Each number is 200 + 30 x the weight over its row's rms, rounded and kept within 0 to 999. Layers, rows and columns count from 0. The size before them is the row's rms in percent of the matrix's.

# q: layer 11 attention query, 128x64, rms 0.202, rows 0-63, columns 0-63
# k: layer 11 attention key, 64x64, rms 0.197, rows 0-31, columns 0-63
# v: layer 11 attention value, 64x64, rms 0.306, rows 0-2, columns 0-63
# o: layer 11 attention output (transposed), 128x64, rms 0.193, rows 0-2,32-34, columns 0-63
q0,116,205,206,185,206,245,148,150,197,171,177,182,163,117,190,163,223,204,229,203,135,184,198,237,184,205,226,174,189,173,211,211,196,214,170,250,206,248,169,191,169,244,235,195,197,197,226,250,203,190,178,236,229,229,169,181,236,222,182,159,184,205,135,168,212
q32,091,181,174,213,280,207,198,177,168,200,124,177,207,146,183,168,172,215,183,169,215,281,210,221,165,173,234,226,243,189,210,193,207,192,216,118,179,198,239,228,177,157,187,225,184,182,216,173,185,209,238,216,207,219,184,212,194,213,232,216,197,185,172,247,184
k0,081,150,240,197,222,217,157,207,194,218,128,214,178,201,167,244,184,261,167,140,181,217,189,186,161,203,207,159,208,231,179,212,167,202,170,175,209,223,256,257,199,200,196,202,148,198,202,212,231,149,222,162,165,229,224,193,205,173,196,173,224,165,237,237,226
q1,111,230,191,247,203,138,259,219,229,214,147,196,197,212,196,207,132,211,145,222,266,280,179,210,206,209,193,211,208,206,178,246,253,211,231,204,182,167,187,218,209,223,175,249,239,211,182,166,192,184,207,212,222,215,142,183,184,207,173,179,187,175,213,210,183
q33,094,182,244,222,194,203,225,177,224,179,219,195,217,212,180,187,188,182,192,194,263,210,222,246,178,246,170,300,204,209,212,208,211,184,181,143,197,195,210,180,170,190,208,216,224,239,212,202,189,187,209,221,207,231,184,201,154,239,235,268,183,284,207,154,167
k1,096,152,226,178,179,179,216,190,188,206,195,232,198,264,162,205,225,159,216,238,193,159,227,182,216,207,203,196,173,183,204,211,185,216,169,219,215,164,187,233,190,185,213,196,217,262,182,258,281,199,163,229,172,153,251,177,253,196,270,195,194,181,184,196,159
q2,143,199,192,218,225,206,190,216,183,181,280,177,160,193,181,164,219,228,198,212,174,130,202,177,222,214,231,169,244,243,210,209,180,243,203,230,172,219,199,182,201,212,199,197,217,147,230,198,183,194,172,148,249,188,209,175,238,162,159,226,165,163,149,178,132
q34,097,167,208,174,192,211,179,180,188,212,234,183,187,200,195,183,188,193,195,157,220,171,179,240,184,213,198,230,249,217,205,174,175,125,236,146,203,210,180,143,163,209,154,169,219,195,207,166,256,226,127,190,265,178,190,199,173,220,191,192,158,244,183,148,216
k2,086,211,182,221,238,249,239,166,200,189,206,192,215,168,224,231,168,174,219,244,148,234,147,128,196,186,191,211,180,188,186,174,213,188,247,185,186,184,183,259,222,196,216,255,196,224,223,204,133,234,197,225,194,152,170,188,158,197,220,148,162,190,194,218,234
q3,115,182,222,157,213,249,191,117,163,187,209,203,230,208,209,240,197,166,205,243,212,233,211,201,193,229,162,225,268,201,263,228,188,159,212,221,204,249,185,246,193,261,171,159,205,205,223,199,228,210,240,229,230,157,235,212,179,187,178,214,179,234,209,191,210
q35,086,196,188,209,196,208,202,194,245,191,139,179,256,229,221,207,178,199,222,250,194,209,182,143,200,225,233,226,153,158,233,172,225,260,202,198,150,175,206,266,186,188,200,191,191,173,186,231,209,182,240,207,174,153,163,207,178,182,240,162,118,188,203,198,201
k3,092,151,208,209,217,182,206,239,186,134,147,239,209,247,145,168,244,210,205,231,172,183,171,176,191,230,217,246,213,179,228,179,199,166,202,225,201,211,175,185,199,222,146,218,286,209,195,180,226,251,207,186,269,185,187,168,209,203,239,218,210,194,183,181,206
q4,116,206,181,200,209,161,199,222,196,237,216,157,259,192,211,220,197,198,173,233,246,131,182,212,149,181,228,277,205,195,203,196,226,221,181,200,224,176,198,189,220,120,202,205,193,196,190,215,246,154,187,195,185,245,197,213,184,228,266,210,200,204,239,265,226
q36,103,201,160,217,164,203,196,233,177,159,124,249,175,133,162,182,181,224,212,224,198,234,210,159,171,146,235,167,265,221,202,177,187,219,252,258,200,204,156,229,190,189,190,180,191,184,204,202,138,208,211,210,188,184,192,166,245,208,191,181,200,171,218,193,215
k4,103,138,172,155,192,170,187,125,204,219,207,230,242,160,206,226,192,182,198,168,193,217,214,213,223,198,191,205,182,235,145,253,209,205,181,167,214,218,223,206,156,227,156,162,251,233,194,222,278,202,196,137,181,215,217,174,207,163,202,182,219,233,200,213,231
q5,115,168,148,201,228,186,213,191,190,232,213,140,266,243,175,197,207,238,186,153,210,195,237,200,179,189,203,196,184,185,197,138,200,167,206,254,210,122,246,164,249,186,196,211,179,195,194,201,231,180,183,168,235,195,169,235,169,234,223,195,200,169,189,262,213
q37,099,144,205,220,162,181,226,197,177,183,224,216,177,180,193,192,216,192,170,158,227,202,253,257,230,137,191,189,196,219,173,227,204,156,222,168,226,214,211,174,214,263,149,177,190,235,191,157,197,199,173,203,183,208,225,190,219,150,231,193,300,195,207,168,204
k5,122,174,198,150,177,162,165,194,206,284,169,175,158,182,233,275,186,193,189,180,259,176,244,220,242,169,170,204,214,233,164,185,193,161,190,190,185,197,197,164,197,217,181,193,213,186,162,217,179,179,271,169,253,207,166,223,197,177,182,198,180,215,206,204,168
q6,108,185,185,206,211,157,196,188,213,248,164,236,234,193,246,151,184,206,165,198,217,216,180,226,193,188,219,204,114,147,173,203,236,216,173,216,246,199,184,206,177,177,221,248,230,169,150,219,185,208,175,181,211,180,204,205,168,235,262,258,181,182,205,219,139
q38,100,182,166,213,228,183,224,249,159,188,233,212,240,111,242,218,218,221,245,181,221,206,137,246,206,182,172,173,165,221,201,198,190,160,203,160,223,171,247,170,203,205,207,185,156,224,186,170,245,196,171,152,179,214,235,241,180,190,185,188,195,163,168,188,207
k6,091,228,216,221,177,251,204,187,183,208,179,220,242,134,206,214,232,161,202,205,161,216,193,212,241,189,183,283,250,194,198,239,158,153,182,158,260,212,221,183,202,231,160,140,174,185,169,173,184,182,173,174,188,184,193,236,178,233,180,163,220,201,186,182,218
q7,107,224,171,208,188,239,162,142,200,203,234,219,160,171,229,196,242,240,166,246,209,195,188,208,212,169,201,135,189,215,200,206,177,158,247,164,197,265,198,238,157,223,182,173,186,226,217,187,162,191,180,168,179,228,214,175,223,122,210,197,198,174,203,142,214
q39,112,202,218,160,255,193,254,151,262,224,232,181,217,185,196,202,142,214,223,220,176,196,152,187,188,233,169,218,167,217,171,212,234,233,213,212,217,191,170,228,222,139,157,186,241,197,232,207,135,189,271,240,216,223,202,214,220,190,230,188,186,183,183,216,187
k7,104,231,161,212,200,208,247,232,234,162,234,194,177,171,231,156,218,230,234,223,200,208,142,171,210,201,215,169,181,180,177,237,186,207,193,202,224,217,232,222,223,248,184,190,205,183,213,251,189,181,233,212,157,221,228,172,195,137,125,220,170,139,196,237,243
q8,126,214,181,238,186,202,205,230,201,194,217,241,196,217,210,206,191,204,166,226,195,160,204,195,226,158,252,251,218,137,174,199,155,200,175,177,155,234,200,219,188,188,193,186,210,202,268,220,182,203,198,188,134,250,146,213,225,195,208,227,219,279,250,240,232
q40,115,249,155,176,232,248,185,196,212,206,122,220,216,146,236,190,184,220,220,215,220,198,154,149,160,199,241,207,227,218,200,186,193,238,187,204,187,251,184,233,172,202,217,237,234,192,274,200,157,174,235,198,210,202,203,223,204,223,226,183,152,155,215,236,213
k8,120,236,172,178,186,243,208,201,223,193,219,213,188,220,205,191,174,189,204,182,137,178,214,161,191,214,258,223,188,200,198,230,136,284,147,215,174,267,209,189,199,209,234,225,232,194,243,233,223,176,246,206,159,190,237,232,203,170,172,180,160,165,197,227,199
q9,111,154,215,211,234,192,215,136,195,181,175,204,203,148,178,189,196,200,212,240,193,193,175,194,227,155,177,185,185,157,186,215,220,256,220,158,246,252,159,164,137,174,205,197,210,183,165,206,231,221,191,187,189,161,264,145,203,191,196,177,220,145,211,248,215
q41,113,163,210,200,222,141,140,172,211,230,207,171,233,253,175,180,195,201,161,198,194,174,184,209,166,209,193,159,155,212,138,179,210,240,177,189,232,195,159,195,182,225,233,211,199,179,158,210,232,167,184,199,167,186,223,165,198,254,243,260,242,173,229,199,249
k9,114,200,203,161,208,207,184,213,203,199,215,226,201,211,233,179,207,218,216,206,189,221,175,219,190,184,148,154,205,198,155,222,221,232,229,236,191,273,191,229,203,219,266,172,244,220,163,232,155,266,153,235,156,189,224,175,175,205,259,201,203,230,201,212,267
q10,114,252,236,148,220,220,222,202,214,216,168,222,221,199,138,185,153,230,211,190,153,182,217,172,188,209,160,183,163,195,157,183,237,233,221,224,226,139,198,151,204,128,203,166,168,198,206,218,221,235,209,250,216,176,220,179,208,202,215,238,211,185,241,216,250
q42,086,195,178,189,224,237,141,176,141,237,182,192,139,157,144,191,171,238,171,199,182,185,216,171,203,218,214,130,169,210,214,176,234,239,234,210,246,159,254,200,218,211,206,167,187,154,181,228,190,163,239,218,189,191,205,166,208,186,199,188,196,209,260,213,212
k10,112,248,171,228,292,176,202,183,223,197,229,221,194,185,170,183,211,227,252,145,189,182,211,226,193,218,220,236,203,213,210,178,229,247,191,212,246,194,208,190,204,164,268,201,189,175,210,206,221,227,254,177,173,211,175,207,224,234,231,182,277,208,210,240,234
q11,099,201,219,279,157,175,262,185,202,226,220,237,195,152,191,255,229,144,134,254,187,182,200,150,193,190,214,189,166,200,204,173,200,194,178,181,186,231,176,207,204,181,157,253,212,214,226,178,174,244,181,174,191,191,248,166,186,196,215,175,195,157,216,192,210
q43,107,212,207,204,191,188,190,226,153,257,190,206,203,175,151,145,152,254,253,200,204,186,237,231,202,172,227,232,198,263,181,197,210,206,213,250,210,161,208,176,155,161,153,167,232,211,217,218,258,183,234,187,202,192,182,218,166,235,206,172,209,173,239,174,161
k11,096,185,258,207,174,213,202,218,246,160,162,224,218,229,178,187,210,198,241,198,263,191,186,163,209,185,177,243,227,216,194,211,168,211,236,211,236,230,276,165,215,238,207,161,228,164,179,203,233,184,179,131,133,215,202,243,226,181,164,197,195,227,198,183,208
q12,116,196,213,172,250,154,199,171,225,221,220,206,201,189,231,208,172,173,209,206,253,158,193,260,202,191,172,202,151,242,219,196,234,212,259,216,212,178,207,133,236,168,161,127,226,172,165,206,223,218,202,211,199,165,210,176,168,175,247,243,195,161,195,172,185
q44,117,204,230,197,205,210,169,244,193,188,205,248,154,125,183,218,191,240,199,256,210,176,249,276,213,152,217,153,191,183,206,264,186,206,220,170,197,201,198,189,191,214,228,150,175,169,195,192,170,241,190,207,148,213,227,212,217,148,183,189,213,208,228,243,197
k12,116,188,227,196,211,234,273,192,173,212,194,232,142,187,192,230,167,189,175,187,231,109,248,287,221,192,171,147,181,222,222,254,229,217,225,161,175,181,192,185,199,197,204,177,184,186,216,195,197,212,235,191,153,201,199,192,197,154,225,212,203,201,202,219,237
q13,119,157,231,230,171,192,187,186,170,181,195,230,178,222,175,205,140,220,203,213,228,250,230,189,201,217,189,268,207,228,200,243,257,187,149,164,168,192,185,206,182,196,208,177,251,225,232,174,171,170,190,237,146,177,162,225,195,221,214,249,220,218,193,274,219
q45,103,175,170,216,162,172,161,176,186,206,178,194,187,166,186,178,203,228,190,156,244,230,214,200,233,167,227,202,195,182,199,285,191,150,157,177,189,210,215,207,192,181,210,171,247,195,152,153,298,159,203,177,162,233,192,218,202,235,212,217,197,178,212,241,213
k13,117,194,197,223,219,253,163,197,231,212,190,211,155,183,232,131,204,286,230,220,182,229,182,227,215,169,171,252,183,210,228,214,208,223,147,232,132,153,168,202,181,222,203,179,166,208,185,159,174,202,152,169,195,167,181,217,191,199,196,195,206,243,233,207,221
q14,100,217,167,162,143,167,180,213,223,238,165,193,239,233,138,213,175,165,201,179,207,161,131,188,208,186,290,158,235,177,217,185,182,217,187,233,204,187,173,248,215,226,204,249,195,165,187,164,224,225,204,199,211,183,190,177,234,189,212,187,186,186,173,148,213
q46,105,149,176,182,203,232,171,194,207,197,179,263,184,225,235,191,193,244,237,189,214,202,168,218,199,270,205,195,200,180,187,140,202,214,199,208,231,190,233,207,172,302,192,188,188,191,170,233,258,243,203,181,193,166,202,223,199,163,227,215,213,165,240,226,245
k14,104,141,156,156,136,188,159,218,196,233,197,190,226,235,197,238,158,244,196,177,219,201,176,226,225,252,200,177,244,178,164,187,232,166,198,219,206,201,227,186,197,289,180,189,263,176,227,210,196,190,200,203,197,190,176,176,219,217,234,199,213,143,190,198,240
q15,108,187,144,216,201,215,264,193,194,204,161,203,186,188,207,197,252,232,224,169,231,202,172,201,163,228,237,244,154,134,205,156,202,190,185,235,212,194,195,237,174,231,171,241,192,233,230,144,201,227,188,136,199,246,177,211,209,257,211,184,233,197,181,175,227
q47,134,185,208,221,187,135,207,199,122,196,215,180,215,191,166,173,179,178,195,158,193,196,188,200,145,200,204,156,146,239,180,253,201,195,161,175,172,200,165,189,229,210,237,231,178,255,129,164,232,223,154,178,176,206,166,197,232,233,226,189,197,218,224,171,200
k15,125,242,207,232,209,227,213,232,240,219,215,181,202,182,188,212,207,179,199,166,215,167,168,170,166,207,136,208,180,230,195,199,208,198,176,190,195,192,212,166,239,266,151,278,186,190,187,149,214,226,158,139,232,237,168,207,241,239,199,175,202,165,255,206,182
q16,104,145,156,158,200,162,140,179,189,254,190,179,218,160,172,169,129,208,165,211,198,188,213,215,206,156,187,169,218,196,217,244,193,211,166,170,239,172,229,190,230,180,186,172,208,221,246,260,221,159,189,211,207,195,199,205,202,233,245,172,218,222,164,227,152
q48,088,207,214,176,152,190,142,193,204,202,214,174,236,201,199,247,187,218,183,188,280,249,167,183,196,247,202,208,169,264,234,200,162,161,193,255,194,182,190,224,207,213,210,179,203,219,159,189,225,186,159,203,184,157,200,165,181,189,227,195,274,137,191,185,193
k16,089,172,226,238,242,188,227,130,212,228,182,225,211,161,242,221,183,176,184,181,240,180,174,197,176,259,240,222,206,166,203,190,208,166,219,198,216,220,205,209,203,261,233,234,208,173,218,188,108,163,202,190,255,237,212,207,204,168,188,212,206,153,178,171,227
q17,099,207,201,215,164,185,225,174,166,169,243,198,211,213,204,192,209,197,177,234,168,129,150,188,164,124,214,165,142,230,211,174,197,200,206,157,205,176,204,229,197,164,224,233,194,178,218,211,161,166,231,186,248,214,201,181,216,156,229,236,225,219,227,211,122
q49,101,161,241,205,188,181,207,176,196,235,173,192,196,220,173,189,227,220,238,219,138,186,200,230,183,217,248,184,169,195,158,255,248,192,155,163,215,198,177,189,181,163,175,197,206,228,196,256,248,240,184,228,186,165,244,176,217,232,274,211,218,252,230,225,192
k17,086,204,150,223,186,190,225,288,201,237,255,228,189,187,152,170,216,176,182,216,183,203,216,192,216,184,156,223,129,185,176,238,229,181,175,209,177,156,188,246,188,208,185,192,176,216,152,185,236,234,145,197,219,181,142,178,198,238,194,228,194,223,197,171,177
q18,111,231,214,156,213,208,216,242,205,207,207,219,213,191,214,189,184,245,187,204,237,180,245,227,171,212,184,227,204,194,205,229,187,252,165,190,221,210,189,213,178,153,177,182,185,272,246,235,229,138,161,226,150,191,202,249,209,240,187,245,218,248,225,259,160
q50,108,204,219,225,191,188,217,233,170,214,197,190,155,265,178,178,226,193,152,214,149,225,211,212,188,241,130,246,188,234,218,214,160,158,213,222,193,202,179,187,219,264,194,176,207,201,131,157,192,254,166,201,172,160,219,158,223,219,162,231,208,196,170,204,201
k18,122,227,242,204,169,249,197,205,178,209,200,168,174,200,213,199,162,221,153,234,235,213,149,197,190,226,195,193,173,186,172,139,222,194,228,147,177,174,165,205,187,155,220,187,203,209,167,212,117,220,177,244,179,161,145,181,191,238,185,220,148,176,212,241,170
q19,104,167,198,229,193,212,181,210,216,194,239,163,197,191,177,172,199,243,208,242,203,162,151,209,230,185,212,188,174,192,112,242,203,245,184,245,246,178,212,160,249,212,202,176,238,192,170,197,188,235,164,161,188,203,190,192,189,176,160,196,140,140,220,251,198
q51,099,187,217,182,186,212,191,176,196,171,240,178,215,238,186,192,226,197,233,162,230,202,165,230,190,242,164,232,163,197,177,219,141,180,185,124,180,229,186,199,212,261,204,221,194,175,190,203,251,162,134,201,194,271,180,218,180,229,198,193,228,209,242,194,259
k19,094,185,180,189,178,229,214,219,237,189,229,196,157,228,166,210,203,165,208,247,181,176,133,180,213,218,164,208,155,182,192,241,218,220,188,279,132,213,218,250,200,183,216,209,191,217,153,202,173,222,159,219,171,173,188,180,200,205,276,211,189,148,205,222,233
q20,128,259,198,171,215,196,271,213,229,169,214,200,186,235,186,267,171,210,218,159,216,184,222,211,181,216,193,207,238,219,264,164,145,182,212,158,165,156,205,172,193,235,136,234,194,227,214,152,212,197,232,229,212,230,189,251,176,186,209,201,207,214,171,196,231
q52,102,228,199,221,209,225,200,207,256,219,169,237,165,261,204,213,178,159,193,251,169,201,221,152,176,184,166,198,223,219,153,167,250,200,231,193,197,254,201,246,169,158,190,238,221,166,200,222,117,224,222,205,202,137,196,176,215,197,180,198,209,163,198,210,189
k20,112,179,198,179,208,185,206,216,197,197,189,220,192,204,213,196,202,230,139,208,222,155,220,215,205,230,216,136,256,207,182,128,198,220,210,208,179,181,225,188,191,190,139,214,236,222,200,229,252,172,261,184,282,224,260,225,206,174,192,207,202,157,204,252,184
q21,104,280,180,149,206,229,251,183,191,192,185,174,239,194,163,291,245,196,210,203,131,209,209,202,215,171,202,189,236,228,186,193,177,197,177,244,135,160,218,169,187,224,182,241,180,232,219,241,194,217,194,211,178,227,177,232,216,194,185,211,195,194,165,207,206
q53,074,149,199,190,214,191,275,190,179,204,204,171,185,211,185,220,221,194,201,197,216,177,167,183,181,280,174,247,194,223,210,271,173,133,193,223,242,171,181,226,239,219,196,218,180,211,182,216,231,225,169,220,205,218,175,231,156,223,255,197,233,244,150,208,198
k21,113,172,264,302,238,188,258,212,186,189,201,172,206,196,203,182,201,201,198,197,243,195,151,181,151,189,182,231,217,195,230,169,242,192,212,203,224,187,204,218,221,220,221,250,169,193,200,227,157,185,212,207,211,223,226,226,186,245,256,198,257,208,165,160,170
q22,106,191,240,167,222,212,189,153,195,235,172,183,205,200,205,219,246,167,225,181,150,184,244,141,116,182,221,184,196,196,229,171,246,206,218,257,180,228,175,224,215,180,227,213,161,205,185,282,248,202,184,223,183,210,220,185,233,222,182,178,204,177,217,221,233
q54,112,181,194,231,174,232,198,251,137,164,168,177,148,171,217,209,210,202,193,225,216,240,198,130,186,169,146,153,242,186,228,179,219,243,173,194,200,171,195,224,145,186,230,220,173,240,238,205,167,223,162,207,164,201,146,223,223,220,222,218,197,194,227,232,183
k22,123,130,219,207,229,156,254,158,224,184,203,218,199,206,170,211,157,160,206,189,168,223,217,181,174,212,203,157,237,220,175,165,212,229,199,149,174,176,193,204,221,218,185,270,230,234,202,224,215,162,178,182,222,231,226,191,237,197,252,201,226,205,140,146,233
q23,106,209,180,201,203,164,178,182,190,210,188,247,207,170,223,137,222,219,184,196,236,227,227,249,262,154,215,138,124,142,170,209,181,195,219,181,249,233,176,203,185,205,209,174,228,194,150,175,196,163,162,153,196,195,223,191,223,209,180,185,192,149,178,180,200
q55,114,241,182,208,209,205,207,162,270,206,256,174,240,200,187,205,164,228,176,248,229,191,191,209,233,197,201,208,136,187,159,167,260,198,174,203,201,205,225,155,207,202,244,181,218,230,228,165,138,227,228,227,223,245,201,209,196,158,223,221,236,151,180,192,173
k23,098,249,155,186,230,173,178,162,185,211,209,206,204,214,229,224,219,174,208,257,130,219,252,191,195,162,212,172,227,194,181,212,186,178,204,176,210,243,236,199,209,228,202,138,149,187,188,160,174,204,175,200,155,232,232,193,196,157,176,151,193,124,230,210,225
q24,099,129,164,204,198,173,211,162,232,179,201,236,227,186,217,137,185,206,180,203,278,189,178,261,254,221,255,211,187,181,222,211,251,211,231,147,247,209,226,209,184,175,186,150,225,192,196,150,220,221,218,189,208,186,219,193,210,180,232,175,230,217,205,212,224
q56,085,153,192,201,224,167,233,216,217,204,165,210,196,220,228,220,174,193,222,224,170,256,236,225,222,247,175,175,206,230,230,252,220,185,259,226,203,208,139,168,197,166,248,199,226,221,169,190,193,200,197,170,248,113,202,172,183,175,185,234,217,189,159,180,233
k24,113,159,130,189,218,175,168,293,205,211,178,180,213,143,197,198,232,191,181,200,187,254,189,207,205,180,174,219,162,198,184,266,157,194,169,250,221,175,206,185,186,242,183,187,208,188,195,183,223,184,172,215,215,168,151,202,190,198,207,211,186,205,271,243,238
q25,100,185,166,244,216,159,228,178,201,195,236,179,205,174,206,198,208,132,229,187,265,206,160,218,211,247,258,209,183,194,173,225,245,243,185,185,232,174,193,144,152,169,214,210,232,189,187,168,221,216,207,225,215,220,158,220,185,242,192,139,231,174,171,188,237
q57,093,201,187,193,168,166,232,195,180,233,185,179,251,224,212,178,265,170,172,210,189,180,258,200,195,208,240,217,152,207,239,252,196,213,193,178,191,172,251,138,249,184,267,199,206,161,187,195,249,198,183,184,194,169,253,198,163,191,149,201,170,204,210,171,185
k25,086,210,223,193,211,195,229,168,136,177,190,158,237,152,191,252,206,167,198,213,190,157,183,211,154,179,190,202,189,151,239,206,221,224,209,189,226,172,264,163,220,175,173,228,221,171,221,149,242,213,222,215,213,185,172,166,179,257,198,200,252,243,228,160,172
q26,108,179,183,234,229,225,193,213,231,215,193,216,189,196,197,236,150,244,149,223,175,243,156,218,184,151,232,183,172,150,148,214,173,209,216,125,214,190,180,185,167,208,237,207,205,192,224,180,233,156,202,183,243,238,144,219,190,242,201,222,223,208,198,242,248
q58,112,197,155,234,219,217,202,193,231,208,228,231,212,118,211,188,222,227,158,227,230,242,196,219,256,171,200,245,233,195,233,225,173,170,217,174,250,235,172,172,234,188,174,179,235,210,263,164,178,134,215,183,194,208,155,217,199,198,190,205,215,202,171,249,201
k26,118,173,190,211,232,245,208,237,229,247,167,198,176,129,225,222,191,231,216,175,207,232,173,253,227,147,211,161,252,216,219,242,180,218,175,201,262,242,205,194,192,245,261,172,178,251,225,203,210,184,197,192,206,216,216,238,166,202,176,161,213,224,204,200,227
q27,098,233,190,196,236,236,281,261,170,202,182,173,240,204,158,200,184,264,261,205,163,180,161,207,190,194,167,196,217,206,158,169,215,209,169,264,212,159,167,208,222,213,179,232,195,194,218,221,177,219,209,197,211,185,188,211,245,192,232,191,156,188,232,257,209
q59,132,199,149,177,238,150,155,161,174,188,169,202,221,215,177,175,163,211,176,153,156,253,160,184,164,224,209,203,176,238,174,186,231,173,222,210,224,158,167,191,205,205,236,213,200,195,174,176,209,237,193,235,205,168,215,144,229,253,192,205,186,206,230,144,262
k27,104,219,179,229,225,246,213,183,225,182,205,221,249,166,234,177,145,165,201,137,197,224,122,177,175,197,181,198,214,228,212,157,192,211,221,232,251,203,181,174,197,188,212,224,166,209,168,237,208,236,241,177,211,158,160,205,230,268,209,186,198,185,223,185,254
q28,100,265,241,174,189,220,182,255,184,203,191,179,227,206,204,211,244,181,222,252,187,206,204,187,151,278,194,212,191,183,207,192,183,229,211,217,226,173,184,158,241,211,170,225,230,174,196,182,192,228,225,118,212,223,240,218,151,173,197,159,156,209,197,244,224
q60,114,211,221,157,179,172,123,167,175,192,131,175,233,232,162,186,182,244,240,167,175,218,217,185,156,213,238,153,185,214,149,226,203,203,195,194,186,196,166,216,167,232,253,220,210,185,242,182,186,218,210,210,196,165,140,188,208,185,182,224,210,224,242,193,250
k28,125,182,144,203,172,223,217,212,156,166,173,163,200,185,193,208,167,174,180,108,201,196,214,174,201,229,160,167,194,279,197,244,180,270,223,242,226,171,181,185,185,194,217,213,190,203,180,199,208,217,254,170,218,222,186,188,191,164,170,170,191,200,227,230,247
q29,106,220,165,151,193,193,180,194,228,201,189,222,204,175,208,239,186,240,261,176,177,216,235,265,228,197,164,163,222,194,210,209,250,208,244,226,211,180,182,235,214,204,162,124,185,181,141,173,175,184,162,179,165,207,226,170,215,118,204,219,190,205,177,192,202
q61,111,246,234,175,170,243,208,179,184,165,183,235,208,201,187,194,208,209,252,222,178,184,207,276,220,224,153,208,214,187,201,229,233,270,175,197,200,171,231,204,192,200,167,137,222,238,217,162,185,255,242,210,163,254,221,183,206,197,197,155,212,233,189,230,233
k29,106,243,210,202,200,236,219,162,185,209,184,200,215,193,208,210,177,229,227,235,195,192,236,183,212,256,183,132,180,167,207,196,206,265,212,149,195,194,191,229,243,187,137,139,208,243,198,165,122,251,214,210,192,201,198,198,156,163,213,230,225,201,230,221,228
q30,113,182,216,235,202,205,307,233,179,221,221,201,208,161,199,236,173,230,153,213,248,223,138,202,235,175,172,235,223,182,236,186,177,191,174,253,181,190,210,221,202,191,187,206,209,208,220,186,206,243,172,203,201,169,214,291,202,205,229,196,148,187,197,194,210
q62,120,212,219,224,212,240,224,225,189,182,235,189,192,221,219,197,223,200,242,174,156,201,230,228,199,283,133,184,193,224,154,178,249,235,240,182,177,169,226,192,200,226,171,167,241,152,199,187,236,232,191,248,215,199,214,266,183,228,218,200,233,159,205,234,203
k30,107,228,209,245,133,264,195,194,208,187,198,235,178,253,171,213,213,183,185,168,212,249,191,200,220,183,213,183,202,190,182,192,203,169,242,233,175,205,192,184,240,197,176,130,204,166,185,209,224,223,162,268,210,162,177,267,186,232,194,196,223,149,159,228,215
q31,106,164,194,197,244,173,199,196,214,199,162,223,233,210,215,129,176,230,205,267,251,113,231,210,186,193,229,230,200,175,213,194,172,205,230,191,230,199,239,169,192,166,185,191,201,199,131,203,268,201,196,200,206,196,157,163,237,255,209,181,206,199,207,205,174
q63,117,220,197,154,181,158,210,211,207,210,189,195,220,181,176,215,177,184,202,180,175,206,214,184,186,205,173,166,179,237,158,145,277,193,252,234,164,200,229,191,242,184,222,203,198,182,123,220,213,179,211,272,187,194,195,139,225,228,186,171,249,202,202,137,196
k31,112,204,173,168,213,183,257,184,223,175,222,207,213,171,185,187,216,139,232,251,160,192,205,188,216,181,166,209,216,177,250,177,271,198,237,203,204,178,227,141,246,188,196,154,193,215,161,209,231,186,198,206,257,177,175,188,267,239,190,155,203,163,202,226,181
v0,081,225,238,228,250,191,201,241,189,170,209,240,219,155,189,175,140,211,176,249,213,189,184,215,205,157,192,154,167,222,202,175,218,142,251,244,188,189,197,171,204,158,191,223,155,229,173,226,152,262,192,193,204,159,173,232,213,266,206,212,215,186,185,200,213
o0,082,222,216,157,201,216,228,202,184,229,178,156,166,229,256,223,232,175,207,150,146,264,184,182,183,210,161,207,255,181,187,252,176,209,204,223,184,249,127,251,225,186,167,240,193,215,196,187,199,208,171,179,227,209,205,150,184,197,154,210,194,192,194,175,234
o32,087,115,160,144,170,184,173,148,238,219,206,215,207,232,223,229,159,219,210,206,228,195,185,184,182,192,223,225,203,168,161,208,198,233,202,177,215,203,232,201,160,257,194,152,217,216,220,171,294,169,234,183,197,202,168,230,170,165,184,206,184,200,225,217,182
v1,087,197,224,156,186,154,176,186,171,219,177,176,183,217,269,210,204,201,187,203,186,181,195,233,231,212,162,198,196,211,160,245,202,181,230,207,168,180,162,127,254,195,259,225,275,195,194,230,168,273,204,198,192,181,181,193,191,208,223,172,225,241,166,171,203
o1,088,205,188,202,218,202,189,181,219,196,220,183,180,158,200,174,183,175,155,172,221,208,250,193,187,157,223,165,159,156,170,169,203,169,164,211,157,233,163,219,208,178,213,256,127,186,188,177,147,227,165,173,223,231,207,191,131,279,182,195,227,197,202,181,212
o33,088,167,198,244,186,229,217,177,209,157,193,212,247,209,200,200,196,197,201,269,218,198,183,164,201,221,187,227,190,221,251,181,240,226,202,204,256,225,226,237,153,207,169,185,205,199,243,176,195,199,294,206,200,191,157,235,246,185,178,225,167,132,209,207,165
v2,087,252,173,176,210,206,173,262,194,167,256,212,239,247,243,169,236,219,202,225,209,202,152,163,252,168,223,238,176,180,199,248,172,223,200,205,208,163,168,182,177,260,219,237,205,203,223,152,173,218,224,197,193,235,229,211,211,225,177,216,189,197,256,231,208
o2,086,170,253,189,228,203,221,205,137,209,125,198,196,193,181,207,164,254,206,244,240,181,222,230,195,193,159,195,218,244,205,210,219,196,299,194,218,183,171,179,236,152,222,186,242,185,191,205,198,209,178,181,211,232,248,143,204,159,213,202,195,213,204,180,207
o34,100,192,222,280,213,194,234,170,250,179,191,193,174,162,156,204,213,135,200,209,174,165,247,231,168,216,191,157,205,196,211,161,218,194,189,217,171,168,238,155,224,145,172,210,186,192,168,260,196,160,175,219,201,210,224,210,221,178,135,213,217,193,155,196,215